Each number is 50 + 12 x the weight over its row's rms, rounded and kept within 0 to 99. Layers, rows and columns count from 0. The size before them is the row's rms in percent of the matrix's.

# layer 3 MLP up, 256x96, rms 0.0931, rows 135-168, columns 48-95
148:65 37 50 46 53 59 53 37 69 26 72 42 66 31 53 55 32 65 50 42 43 56 48 35 53 51 52 55 56 49 21 45 44 66 31 66 49 40 45 47 72 79 43 51 71 49 32 56
074:52 62 67 48 54 50 47 47 38 22 69 50 66 33 60 57 44 63 54 65 45 69 37 43 46 65 42 56 47 50 45 24 41 42 55 82 65 55 20 41 52 54 36 44 53 48 43 36
079:41 56 57 37 65 48 56 47 59 41 70 43 55 59 54 63 51 40 66 49 42 65 58 28 48 39 40 39 24 38 23 38 39 57 45 41 42 40 44 48 51 65 43 40 46 49 35 66
141:45 63 69 31 37 41 41 48 72 61 71 25 38 34 72 45 53 42 51 36 43 52 53 46 49 55 32 43 36 57 32 59 61 49 70 52 44 26 53 68 46 57 58 53 38 50 61 45
148:56 44 46 50 62 47 40 43 37 55 84 51 49 39 62 63 56 70 60 47 34 45 53 29 52 53 48 53 56 21 31 40 47 45 55 76 58 38 64 54 62 55 37 55 45 38 52 33
107:59 33 51 49 65 45 58 49 42 41 66 52 42 41 48 43 49 52 69 43 54 47 44 53 43 48 35 56 55 67 43 64 25 49 32 43 33 53 71 64 72 67 64 56 42 35 61 51
076:52 39 55 64 40 60 26 70 31 37 47 57 54 52 48 43 39 73 41 57 51 63 58 63 25 63 53 53 69 67 69 36 42 44 73 56 58 47 56 54 57 69 27 46 38 40 51 45
078:41 32 65 46 52 62 34 63 46 82 69 48 30 65 56 36 53 62 59 40 49 34 57 46 40 49 38 60 35 35 63 59 38 40 58 44 62 59 62 64 39 57 74 64 42 54 66 40
077:63 47 46 37 58 28 28 39 68 59 48 48 58 69 52 41 54 27 53 59 42 53 58 62 76 43 32 47 37 40 27 75 47 43 51 55 24 47 48 54 46 55 65 55 39 46 47 53
066:41 58 49 27 44 39 43 52 47 70 68 41 40 52 69 39 44 35 33 63 58 29 27 47 25 64 51 51 50 65 52 52 47 35 48 31 27 52 53 63 58 67 56 32 27 51 49 45
111:47 51 54 52 41 40 62 30 65 42 47 36 50 51 60 54 48 62 63 27 42 60 39 38 34 58 50 58 41 45 40 32 24 43 42 51 61 54 43 51 67 57 47 43 54 65 48 36
128:53 40 43 56 62 67 38 32 42 27 66 27 56 63 55 67 39 46 65 42 66 42 57 50 32 48 45 45 38 46 51 55 52 46 52 57 70 25 58 56 61 78 40 43 48 51 76 40
088:48 54 59 54 34 46 43 65 55 44 69 64 64 29 72 65 42 35 79 66 52 53 65 38 59 38 46 56 45 42 41 57 53 51 53 47 33 38 50 49 65 61 44 64 35 51 63 63
110:39 64 57 64 79 73 54 47 38 37 51 59 48 46 55 50 68 49 62 46 24 49 45 32 43 45 58 43 41 48 43 43 50 59 61 46 47 57 51 45 67 43 46 44 55 65 38 49
077:51 48 49 49 46 55 46 61 63 41 42 53 26 69 53 26 42 39 49 48 61 50 74 57 47 33 72 34 54 54 55 60 33 53 47 40 22 50 53 36 49 53 53 74 53 49 42 78
095:55 42 64 58 63 27 43 47 52 54 51 65 47 95 53 50 40 61 51 30 53 43 30 60 35 57 22 20 53 35 52 56 48 40 70 41 50 27 52 45 61 60 55 67 46 41 49 43
089:61 64 56 52 54 59 27 61 49 59 51 33 54 35 63 41 71 64 49 48 45 55 35 36 40 60 34 41 47 59 37 45 46 58 74 64 48 49 58 57 41 75 56 33 33 56 44 54
139:71 68 48 24 58 59 50 46 54 43 34 45 38 40 51 57 36 52 77 40 46 49 36 41 32 47 53 48 46 20 36 51 42 69 46 70 54 53 36 55 68 78 44 59 62 66 48 67
130:58 50 60 37 72 21 56 42 42 42 54 61 33 46 66 66 41 63 71 63 38 61 39 41 45 55 48 50 50 43 38 45 35 60 55 66 50 36 38 37 48 47 68 36 66 38 56 45
073:39 38 52 21 59 54 63 43 43 57 61 44 64 39 56 71 56 07 40 58 44 46 37 35 44 58 51 71 31 58 43 55 56 41 53 55 55 51 42 47 64 66 57 39 45 45 63 54
071:67 31 55 52 63 58 32 44 39 53 30 49 36 48 71 47 51 58 52 51 48 54 58 76 35 44 73 56 53 47 75 54 37 39 43 50 20 53 58 70 55 55 67 65 29 56 39 52
067:49 54 44 23 41 53 60 45 48 65 42 37 53 61 62 41 48 30 48 48 33 53 43 44 48 41 64 62 56 55 58 68 56 37 41 58 27 49 54 57 47 68 61 53 20 57 65 47
115:46 66 48 42 52 43 59 36 51 59 35 36 50 58 50 55 50 59 57 54 29 59 65 61 51 34 60 69 46 60 40 77 43 42 33 75 64 38 50 63 66 53 65 47 57 62 36 56
072:60 76 55 47 37 27 65 63 42 62 43 49 62 51 46 43 61 61 63 29 42 61 51 59 46 50 63 57 64 48 62 05 42 37 50 69 31 55 44 51 51 58 32 26 31 65 48 42
116:44 40 44 64 65 43 53 37 75 59 71 64 58 50 56 48 26 74 46 57 46 46 61 51 53 52 34 48 53 31 36 56 45 64 26 36 61 28 51 34 55 47 50 60 46 56 60 38
105:57 55 47 67 63 58 47 59 67 30 38 65 41 51 56 49 39 69 56 56 43 44 59 23 42 56 53 41 61 51 47 56 41 39 59 61 66 33 55 37 67 62 29 67 59 45 55 63
135:40 44 54 49 53 41 44 54 76 50 43 27 80 50 49 52 39 68 57 59 39 29 57 42 50 63 25 45 53 33 50 46 41 74 61 46 36 25 57 59 64 70 53 32 37 50 64 51
106:36 36 68 47 39 50 34 45 53 58 80 36 45 50 48 50 58 49 56 33 40 48 55 33 37 48 48 42 73 57 31 57 36 41 40 61 36 61 57 45 52 49 45 42 54 44 80 51
097:54 34 86 53 53 41 43 55 56 65 47 57 50 33 73 61 48 39 69 43 51 62 54 52 37 60 38 29 51 63 50 58 37 44 42 34 38 56 53 56 55 51 41 57 35 35 49 49
127:69 42 51 26 58 40 45 56 71 62 58 34 42 28 53 54 40 29 47 41 60 38 29 42 46 70 52 39 40 46 57 69 43 61 34 65 55 44 69 71 57 55 44 64 43 50 70 66
140:59 52 49 32 65 43 44 42 59 77 41 35 42 57 65 56 44 50 78 44 51 49 31 49 28 33 56 27 36 63 56 55 50 38 80 63 46 29 61 52 57 68 58 42 61 44 49 34
138:45 49 44 44 45 42 53 64 51 45 62 45 58 41 46 62 62 42 81 38 41 58 66 40 57 35 33 38 43 36 45 55 41 62 72 45 44 42 42 45 62 56 37 64 68 49 45 46
130:80 56 75 53 56 47 51 29 58 51 51 59 50 44 62 49 59 54 76 48 28 59 57 12 40 35 48 61 55 57 38 57 54 50 53 59 59 43 39 57 58 56 25 41 64 52 46 58
128:50 30 63 60 59 60 43 53 24 45 64 52 55 47 78 41 61 69 46 49 36 51 43 66 73 36 37 48 55 62 28 44 65 63 57 46 52 39 47 74 58 57 45 50 61 39 40 32
# layer 3 MLP down (transposed), 256x96, rms 0.0798, rows 135-168, columns 48-95
135:64 57 45 62 45 36 51 61 36 42 51 41 54 42 49 61 85 55 69 53 31 53 42 41 47 61 36 52 40 55 44 38 64 54 53 40 25 27 41 47 49 39 40 71 61 58 61 67
097:38 60 41 67 62 48 43 59 55 61 51 44 52 32 35 78 42 87 58 45 31 47 35 32 69 46 62 64 41 39 54 43 62 52 52 54 51 44 42 40 63 40 45 43 55 47 46 40
089:37 56 33 65 40 45 55 63 63 60 29 49 41 37 38 73 52 58 70 37 46 72 48 38 64 44 62 52 49 35 57 79 68 37 48 41 48 64 46 57 56 60 46 40 57 61 63 61
115:53 35 61 41 47 61 52 56 57 55 60 28 57 56 69 54 52 49 55 42 41 54 54 57 39 49 59 35 50 46 48 59 64 82 26 46 36 23 50 55 51 62 56 60 66 59 45 45
126:54 65 51 50 53 35 59 45 65 55 38 55 22 52 45 48 66 44 50 52 38 58 51 44 26 75 39 75 64 56 63 55 49 63 56 17 53 65 59 51 47 47 50 63 43 60 51 52
114:66 51 59 51 44 54 55 48 36 48 48 56 44 39 59 56 60 59 70 55 28 60 61 36 41 54 30 56 41 53 46 72 62 74 33 55 42 52 60 45 39 74 48 48 52 76 45 33
081:39 71 29 50 52 29 62 66 56 59 53 50 29 57 25 60 66 68 68 40 36 52 43 65 61 39 62 41 58 40 66 59 55 49 48 47 69 46 45 39 43 41 52 45 58 40 53 40
095:31 38 39 47 49 58 56 48 56 53 49 42 41 47 59 58 47 45 39 66 54 63 49 58 55 52 44 29 50 59 53 41 43 47 50 46 63 99 29 47 48 33 53 53 45 36 43 51
090:57 52 41 61 58 41 45 54 67 68 44 46 54 36 30 56 57 79 50 40 43 43 36 37 52 36 69 61 49 27 42 63 69 64 48 44 57 41 55 47 61 55 46 41 67 45 49 45
086:64 43 34 50 38 42 68 47 45 36 28 33 62 60 42 49 69 64 56 33 42 64 55 54 69 56 50 69 33 57 73 31 53 38 46 42 64 68 47 48 29 39 60 74 37 31 63 48
091:49 63 54 36 55 47 51 40 45 38 47 44 56 59 18 68 38 48 55 39 56 55 34 32 54 64 52 55 59 45 42 30 39 34 22 53 57 40 73 40 68 34 66 67 65 47 43 78
109:44 48 42 48 60 55 73 28 52 56 36 57 58 55 52 62 45 38 66 41 56 42 79 68 39 49 64 68 38 70 47 63 36 51 35 31 36 28 40 62 42 54 54 37 50 45 36 63
090:64 43 43 48 59 52 63 37 74 43 44 53 51 54 44 67 59 51 33 36 65 51 55 52 57 79 52 34 63 53 53 29 44 40 47 65 36 60 60 60 19 50 54 58 63 47 32 61
105:25 77 61 50 45 76 66 59 58 41 61 42 33 59 30 44 48 51 47 58 57 55 20 46 81 50 65 66 58 48 70 58 50 48 53 49 40 46 59 46 25 70 47 41 39 54 27 56
110:44 56 42 59 48 34 38 54 60 56 35 50 30 43 39 73 50 78 55 30 50 50 49 52 56 36 84 45 45 41 55 70 55 56 39 30 45 42 59 44 61 53 42 51 76 43 53 57
092:56 66 37 76 49 53 63 51 64 31 53 70 68 64 52 51 29 31 20 39 52 42 26 59 34 51 56 65 39 55 51 52 29 37 54 59 56 65 70 52 44 50 34 40 55 54 51 48
094:38 38 36 27 51 41 46 61 69 50 52 57 64 75 75 46 61 65 50 41 49 52 55 42 53 56 48 35 38 62 51 29 55 29 44 62 50 54 46 69 12 61 34 51 54 39 59 49
115:59 42 52 40 50 49 59 56 48 60 56 40 52 53 35 67 17 64 34 80 47 30 45 55 61 38 60 30 39 26 46 43 24 68 56 57 45 43 47 47 47 83 44 50 60 73 53 48
131:44 47 60 62 53 55 43 38 62 50 57 23 46 41 67 59 41 50 42 38 47 60 53 57 58 48 64 58 43 39 49 55 59 44 51 39 52 65 23 46 39 70 50 58 49 47 38 58
086:40 69 58 66 37 49 66 32 56 64 48 45 58 37 28 66 58 65 48 35 36 40 43 55 73 30 73 47 45 34 52 60 62 55 37 30 62 50 51 48 49 54 51 30 61 36 64 52
087:09 64 43 52 34 55 42 64 55 74 60 37 54 38 59 51 35 55 42 42 46 28 29 65 81 57 48 33 51 55 58 67 43 40 44 31 61 82 60 40 52 44 48 34 59 25 37 43
083:42 68 34 51 61 63 55 46 57 75 28 55 45 50 43 63 54 63 32 31 49 49 48 46 50 53 71 65 40 20 65 53 57 61 40 35 56 41 62 65 39 39 52 50 44 48 61 59
102:53 34 69 47 58 43 34 47 29 67 48 57 49 67 46 40 47 52 50 41 38 61 53 58 52 39 47 48 31 32 58 46 73 56 29 60 44 34 50 43 61 37 42 42 66 28 78 53
084:44 57 59 62 43 32 47 67 47 49 44 48 58 20 47 69 67 76 43 28 55 61 49 48 43 53 64 46 61 40 51 46 26 44 45 37 58 23 43 59 54 54 52 34 46 42 38 34
103:47 43 39 51 53 45 46 52 33 51 48 37 37 57 40 51 26 54 49 72 57 70 37 65 35 67 28 52 61 62 45 64 41 41 34 45 48 43 50 43 38 54 55 56 47 30 57 44
107:29 48 50 54 59 42 45 67 35 50 64 54 45 54 44 38 61 33 33 50 39 48 61 53 37 46 41 86 49 67 60 54 49 62 36 39 39 47 58 56 47 51 51 29 39 58 52 27
121:37 47 31 41 56 37 65 51 37 47 50 58 71 68 44 41 26 46 72 64 64 37 38 52 32 58 65 36 25 65 40 61 42 48 53 51 62 42 41 66 47 32 45 40 41 61 24 23
101:54 44 68 26 57 64 65 61 32 60 45 38 51 35 63 34 36 61 75 61 34 50 48 53 60 40 55 46 40 59 54 58 37 46 42 66 69 76 59 44 50 56 79 56 57 24 48 55
097:52 33 78 41 60 53 48 56 56 49 54 58 59 45 68 29 58 32 52 54 46 88 62 46 37 47 51 57 69 49 43 55 45 50 38 34 51 67 44 54 46 51 63 81 41 37 44 73
111:59 44 36 51 62 52 32 43 55 58 70 35 56 53 47 43 67 41 43 63 75 55 30 53 43 42 61 23 54 43 43 47 44 61 42 70 44 49 65 41 39 60 41 43 63 48 46 54
125:67 54 47 59 88 66 60 56 54 49 69 39 50 39 45 42 35 47 62 57 34 10 52 51 40 54 55 41 50 44 51 45 39 49 65 65 68 30 40 59 34 64 51 50 51 45 46 48
118:65 48 51 55 69 73 42 62 54 46 37 66 42 46 62 46 60 42 72 47 25 58 57 51 55 42 47 39 50 46 57 55 53 52 35 26 50 39 17 47 37 46 57 56 53 34 58 66
104:48 52 37 74 43 42 50 31 53 37 62 56 70 42 33 37 53 54 37 71 37 54 35 39 48 47 47 68 50 72 60 56 39 73 70 33 55 48 63 80 39 33 57 40 32 47 49 34
114:41 51 45 46 42 45 65 54 39 44 58 39 70 61 72 53 56 61 52 55 47 34 59 60 22 22 60 43 46 66 68 54 38 65 69 29 49 44 28 58 55 34 38 38 54 43 57 72